Each number is 200 + 40 x the weight over its row's rms, rounded and kept within 0 to 999. Layers, rows and columns count from 0. The size before them is the row's rms in percent of the matrix's.

# layer 5 attention value, 192x128, rms 0.208, rows 43-63, columns 64-127
088,132,171,171,143,228,176,278,209,225,232,207,218,229,168,194,204,201,208,197,193,179,213,150,218,200,230,179,211,218,205,218,268,213,198,139,203,237,183,215,167,269,261,150,203,162,154,135,173,241,132,194,213,154,245,209,224,232,222,133,173,224,231,196,150
095,242,240,93,199,167,128,221,218,180,136,325,227,184,210,202,235,136,163,210,186,196,146,268,190,194,180,238,216,198,238,182,199,246,194,203,175,205,205,181,212,262,268,167,194,190,228,180,143,240,231,171,178,177,212,146,178,172,235,199,153,161,257,167,217
088,163,182,173,173,173,177,187,221,198,203,243,206,207,201,202,188,173,203,290,259,194,163,263,186,226,188,223,270,163,234,157,188,226,157,173,121,195,180,259,209,281,155,178,181,220,192,236,208,110,101,219,202,124,180,215,182,137,222,213,139,139,208,223,163
092,216,162,194,231,149,294,176,187,237,198,98,200,182,182,202,201,253,237,210,237,294,164,240,243,184,216,200,195,167,183,224,166,240,241,256,220,121,191,160,293,183,240,192,178,123,220,214,140,149,190,172,197,198,224,195,107,202,148,153,210,223,202,231,157
101,247,195,143,177,135,167,170,177,252,150,195,181,210,239,165,194,240,237,165,305,183,221,158,181,217,157,174,150,255,152,169,290,175,212,226,126,206,201,213,151,237,174,235,178,236,165,210,215,243,244,186,238,193,149,190,132,112,167,180,146,220,189,214,185
095,203,213,215,191,156,221,166,198,207,203,171,265,191,261,227,231,221,157,155,153,302,223,167,143,243,116,196,147,221,119,160,257,217,234,245,145,204,217,184,206,167,210,222,162,194,186,216,240,165,283,185,131,192,203,189,178,214,242,292,164,207,215,176,159
100,217,190,181,155,199,233,205,239,296,102,211,140,222,186,220,155,101,182,252,194,180,168,287,181,246,240,274,226,277,199,248,167,218,191,180,233,158,210,202,136,277,239,191,214,188,199,269,146,230,240,172,208,170,215,189,216,183,188,223,235,218,216,171,200
102,247,170,202,288,161,209,158,161,218,293,167,199,189,241,173,222,190,173,179,220,168,183,170,160,188,176,172,186,244,155,174,159,197,202,160,229,248,183,250,229,117,152,266,193,146,267,182,301,154,201,208,199,173,145,169,244,191,316,208,270,220,193,216,183
091,205,202,201,246,200,217,216,190,208,206,190,273,204,139,184,153,159,169,213,179,149,263,171,169,89,195,171,215,217,236,229,216,179,198,190,217,197,180,166,167,183,220,257,180,182,296,164,225,142,153,175,191,271,141,171,214,173,187,229,309,166,188,175,172
098,299,199,191,194,219,121,263,233,255,190,182,242,223,191,223,170,189,150,208,253,205,174,222,166,130,233,158,174,289,267,224,182,230,150,203,155,197,136,143,243,254,187,181,180,180,165,227,204,272,208,195,198,195,176,195,222,182,203,152,251,242,308,203,197
102,191,168,157,180,188,119,271,179,212,211,233,167,241,216,227,304,167,202,176,233,268,149,181,201,208,175,178,247,192,241,160,255,235,213,213,198,271,153,246,209,288,175,227,177,189,253,205,171,174,150,171,191,211,186,149,162,206,217,225,113,118,151,148,165
078,125,161,249,186,207,208,215,195,167,206,199,209,233,69,249,203,196,228,187,156,157,218,208,209,208,169,161,230,179,242,179,215,189,210,217,198,175,229,181,113,189,229,279,169,235,293,146,168,180,166,150,246,214,230,217,207,148,187,197,172,203,259,114,141
099,209,230,186,183,169,205,296,172,190,195,113,191,214,173,207,272,213,129,215,222,172,216,189,206,181,224,217,238,198,190,185,204,241,197,174,195,256,238,131,202,217,225,251,232,170,219,273,165,101,241,174,114,242,182,133,329,239,199,184,233,187,153,178,207
100,200,217,224,115,137,196,198,145,187,243,290,246,183,231,243,250,291,165,220,196,191,151,192,159,169,216,229,238,206,226,211,198,192,219,206,178,248,167,219,269,186,228,208,239,225,138,247,192,180,198,159,187,290,320,231,179,228,176,203,164,183,231,200,242
106,197,166,210,173,255,199,170,195,160,262,251,214,196,174,178,268,199,218,276,194,182,221,222,144,200,173,244,264,183,286,167,193,220,195,189,169,178,196,289,236,209,170,270,214,166,181,245,206,116,196,153,130,219,197,234,117,217,228,248,164,174,177,201,241
098,156,215,227,163,128,237,204,267,189,216,162,216,184,168,215,196,103,142,204,181,260,207,248,154,211,153,208,234,196,123,185,192,188,179,203,216,189,236,275,248,182,191,196,156,226,271,148,195,136,206,148,197,264,140,211,151,199,186,254,147,194,251,215,273
093,167,209,259,177,183,184,273,203,243,211,140,229,135,145,205,199,201,217,209,214,262,189,258,231,189,183,109,271,234,205,208,245,186,223,224,193,177,139,190,206,209,279,211,122,158,225,184,211,218,172,220,258,171,177,204,238,206,206,189,161,283,176,136,125
096,253,111,171,223,181,195,143,208,171,148,271,208,189,175,147,90,163,125,214,196,256,201,228,222,224,239,183,207,268,188,151,205,185,194,251,141,193,206,233,145,290,209,219,246,216,189,280,223,157,188,136,220,211,176,167,238,185,215,179,188,184,214,230,228
105,195,258,176,182,184,194,234,165,90,149,230,197,152,221,243,174,213,196,222,227,132,210,292,265,181,196,234,198,275,232,226,165,243,137,184,225,185,176,197,172,231,202,204,182,204,189,181,125,198,248,175,147,158,187,167,191,210,194,137,229,190,207,221,270
097,227,209,245,157,204,263,221,219,249,205,174,168,201,249,210,209,195,171,163,213,258,208,175,204,218,135,173,258,163,220,219,264,122,217,211,188,137,213,139,208,132,223,119,230,215,181,238,182,173,189,151,206,223,272,232,128,250,229,252,193,169,142,176,145
094,193,116,248,193,196,143,220,204,246,172,210,110,193,270,237,192,220,200,198,277,191,176,233,239,254,188,240,185,220,208,194,210,259,192,122,251,159,130,202,257,213,143,161,196,155,202,244,255,217,204,222,175,132,190,191,203,220,218,211,197,222,188,223,207
# layer 5 attention output (transposed), 192x128, rms 0.177, rows 43-63, columns 64-127
079,203,232,204,198,178,199,64,188,235,207,212,137,193,252,258,233,201,210,250,263,238,203,231,186,209,159,158,166,201,132,177,158,138,187,300,226,207,194,195,196,148,182,299,173,131,221,218,139,218,216,173,201,230,116,208,189,209,230,214,185,156,198,162,233
093,185,167,251,198,164,236,181,184,185,211,177,165,144,214,224,171,199,180,174,217,201,255,210,193,230,165,195,143,267,162,212,178,223,208,164,231,156,189,134,258,214,181,221,302,133,181,206,211,171,174,237,202,223,233,249,266,262,188,196,147,202,192,190,202
093,144,161,172,194,154,265,283,229,262,134,207,277,197,201,184,190,248,163,185,181,154,267,114,115,218,205,206,152,192,147,256,158,191,169,271,231,175,137,167,195,178,184,145,273,242,156,192,207,168,230,152,254,235,246,174,247,247,159,291,230,233,259,162,205
089,184,274,254,178,166,189,177,154,229,224,213,239,233,237,263,189,188,138,232,168,184,246,204,262,236,173,217,220,165,227,202,217,226,152,200,221,259,192,248,148,165,206,183,180,209,239,223,222,285,253,184,200,174,278,217,234,132,162,193,193,118,177,135,181
104,227,202,262,160,204,255,254,123,117,204,175,166,137,234,211,215,224,157,278,240,228,225,206,214,207,187,326,173,229,222,258,137,223,149,175,267,150,262,157,169,128,194,171,202,148,236,142,207,237,227,209,182,200,137,200,202,158,195,192,189,198,231,192,255
093,130,163,190,155,235,203,295,216,197,159,206,175,204,145,133,166,176,276,276,249,153,113,217,259,191,164,198,247,249,226,211,203,246,146,169,204,215,165,253,225,234,227,231,236,176,189,215,147,257,144,245,221,163,215,187,165,197,142,181,206,202,161,120,204
084,175,241,240,215,186,143,201,162,186,262,236,114,261,201,131,226,278,165,128,230,200,265,138,276,242,110,213,181,93,207,179,178,221,143,203,204,179,214,191,192,255,191,159,187,178,235,134,212,172,191,214,172,212,221,156,198,222,182,220,177,131,199,270,242
101,200,249,157,134,272,222,248,241,240,160,204,228,174,233,225,187,178,236,233,204,138,171,204,179,206,223,237,151,255,183,170,289,256,184,226,197,158,151,194,110,197,175,208,151,205,155,247,125,200,153,192,140,150,234,133,196,232,86,188,104,217,175,159,176
091,283,219,203,190,147,240,154,252,175,223,278,146,128,235,186,232,215,225,213,194,213,184,255,203,166,222,155,141,180,211,130,217,208,206,213,141,230,207,213,120,153,155,139,157,180,197,131,141,124,216,189,267,167,221,225,215,184,179,215,134,265,179,204,133
095,167,178,205,205,200,238,196,179,187,165,236,120,241,167,150,246,216,219,185,169,193,191,190,178,220,181,220,188,214,114,148,256,165,222,208,230,143,242,243,108,201,174,214,168,120,228,188,191,181,144,258,231,177,246,184,206,229,228,214,138,161,157,212,226
103,204,185,200,227,144,237,179,154,169,188,149,276,176,211,238,92,147,187,261,212,230,184,295,159,174,193,232,198,270,203,197,210,121,165,200,192,162,206,169,222,94,258,199,201,192,152,179,180,196,205,219,257,181,192,202,225,174,165,184,228,204,193,220,268
073,231,241,177,235,200,124,113,207,224,199,197,211,196,282,140,140,226,150,176,223,275,168,252,214,172,250,203,130,184,168,217,188,139,179,205,172,189,239,192,198,198,164,201,232,150,178,143,194,160,250,240,225,187,138,232,186,230,217,151,222,259,181,154,171
097,121,166,257,244,219,227,209,194,185,259,284,237,134,232,135,163,217,271,227,172,192,177,212,180,218,196,160,138,207,211,212,230,211,279,198,228,163,206,240,208,172,164,174,161,230,199,196,150,176,151,221,218,262,261,233,113,153,87,241,203,220,232,260,204
103,151,193,187,215,222,183,114,154,158,136,271,214,94,170,211,197,204,183,199,174,192,253,206,187,228,240,165,194,246,203,195,211,117,294,229,210,182,199,116,186,177,163,202,140,285,183,190,231,219,115,227,150,129,161,151,211,176,255,187,267,145,175,213,199
096,176,216,110,292,177,141,196,247,233,162,257,222,199,244,219,175,184,171,197,193,222,251,191,236,218,224,176,223,208,198,198,184,230,204,237,211,210,205,151,174,105,268,174,195,251,236,153,204,184,165,185,204,201,267,178,241,246,216,249,256,230,167,130,208
100,192,165,106,201,207,207,225,146,133,143,271,234,142,212,208,135,154,198,217,245,250,156,144,212,124,230,186,230,237,313,194,198,227,123,140,231,176,145,213,139,169,195,188,269,251,170,196,235,228,208,248,237,131,261,214,233,110,197,152,205,203,234,158,117
090,212,180,167,185,228,201,202,175,206,203,233,178,235,236,179,220,179,200,228,275,254,147,246,112,228,213,171,145,256,142,117,253,140,176,239,251,263,229,242,237,163,183,205,120,176,205,201,185,242,275,192,183,171,195,188,194,118,208,135,190,109,157,183,270
094,197,235,204,234,237,252,274,172,121,175,199,161,158,218,234,256,300,210,153,254,151,238,177,199,232,158,208,209,151,234,209,140,210,174,258,200,122,133,210,242,220,209,184,182,176,150,148,202,237,222,286,235,235,242,174,213,212,177,274,185,223,171,210,247
087,190,151,164,219,213,205,207,185,196,221,214,202,300,188,133,156,219,258,187,149,240,231,166,181,175,214,132,149,192,175,201,170,231,192,150,157,215,249,177,216,283,185,231,159,187,229,214,207,160,118,246,273,225,196,190,234,175,212,267,235,230,199,237,185
097,160,261,129,160,218,204,274,205,177,197,213,261,191,212,217,160,169,144,228,193,150,192,218,279,189,130,184,176,164,243,191,179,185,169,232,228,281,122,280,240,276,246,189,212,240,182,151,272,208,236,208,209,240,124,170,219,204,193,140,194,167,231,227,239
093,109,245,140,174,213,226,280,219,213,192,190,190,261,134,240,216,189,216,194,199,180,212,125,168,209,137,189,169,184,203,167,195,277,166,251,244,138,251,191,216,257,283,166,177,200,220,114,168,243,160,172,220,178,221,194,109,144,214,176,228,176,222,173,263
# layer 5 attention query, 192x128, rms 0.194, rows 64-68, columns 64-127
114,143,244,189,204,184,147,159,210,215,213,193,187,220,246,198,264,121,154,222,114,242,206,120,227,282,196,252,202,194,245,156,212,230,214,216,243,187,145,210,260,212,124,252,227,205,145,232,205,158,225,182,231,210,162,161,161,162,245,145,179,135,233,224,200
100,237,208,176,217,119,181,170,239,163,207,139,251,211,219,186,197,213,210,246,116,248,222,205,156,167,278,135,187,226,198,188,242,185,158,236,189,153,236,192,194,206,213,211,136,250,229,199,217,263,271,156,146,223,244,188,183,234,209,227,249,165,201,295,88
105,212,161,193,285,238,175,184,196,117,170,235,225,192,167,153,211,235,183,241,249,210,196,224,227,232,146,314,230,168,264,211,169,210,150,224,223,170,172,225,239,216,214,155,199,175,178,232,132,212,165,194,203,219,221,203,207,230,168,114,281,187,143,182,234
118,269,220,182,189,164,187,131,193,191,196,144,193,224,196,200,191,223,186,289,123,221,140,289,181,218,193,249,176,222,185,130,135,242,164,180,177,177,189,183,288,181,181,258,195,201,113,171,153,177,208,208,252,224,199,228,171,188,219,209,220,225,255,183,231
101,141,146,229,228,257,235,171,137,148,191,229,188,158,251,220,226,199,215,246,218,197,157,208,219,244,175,169,184,229,228,260,203,259,220,209,245,234,272,265,151,155,226,232,226,158,193,226,265,169,198,206,213,162,197,209,187,237,146,121,194,171,191,234,200
# layer 5 attention key, 192x128, rms 0.184, rows 64-67, columns 64-127
100,247,236,170,229,137,201,155,120,256,160,197,189,234,213,231,162,182,192,233,193,183,268,172,156,204,125,250,227,166,187,218,142,224,166,229,176,213,225,195,249,200,131,267,192,218,215,229,171,158,282,183,228,244,208,213,228,165,202,150,197,207,257,180,256
106,214,181,193,214,112,236,185,269,184,194,230,230,113,152,207,177,192,239,174,163,132,138,195,150,203,220,138,202,163,112,207,218,185,200,201,161,168,311,227,164,221,169,263,183,254,217,216,191,242,191,164,159,194,222,186,154,322,219,213,169,190,190,242,102
093,156,205,292,244,252,258,253,153,183,206,165,227,136,211,240,212,212,180,281,190,154,166,226,202,252,219,150,224,215,209,183,185,184,219,181,235,206,169,309,156,220,210,214,245,220,118,170,201,252,242,240,237,256,233,164,197,138,110,131,165,256,177,241,278
098,178,229,219,216,206,190,242,259,195,246,248,259,148,201,257,252,158,237,257,205,225,121,182,208,172,172,175,167,119,149,235,189,154,199,240,210,229,161,176,254,203,249,218,190,262,159,174,198,186,252,180,224,212,217,183,205,189,264,148,215,245,246,276,232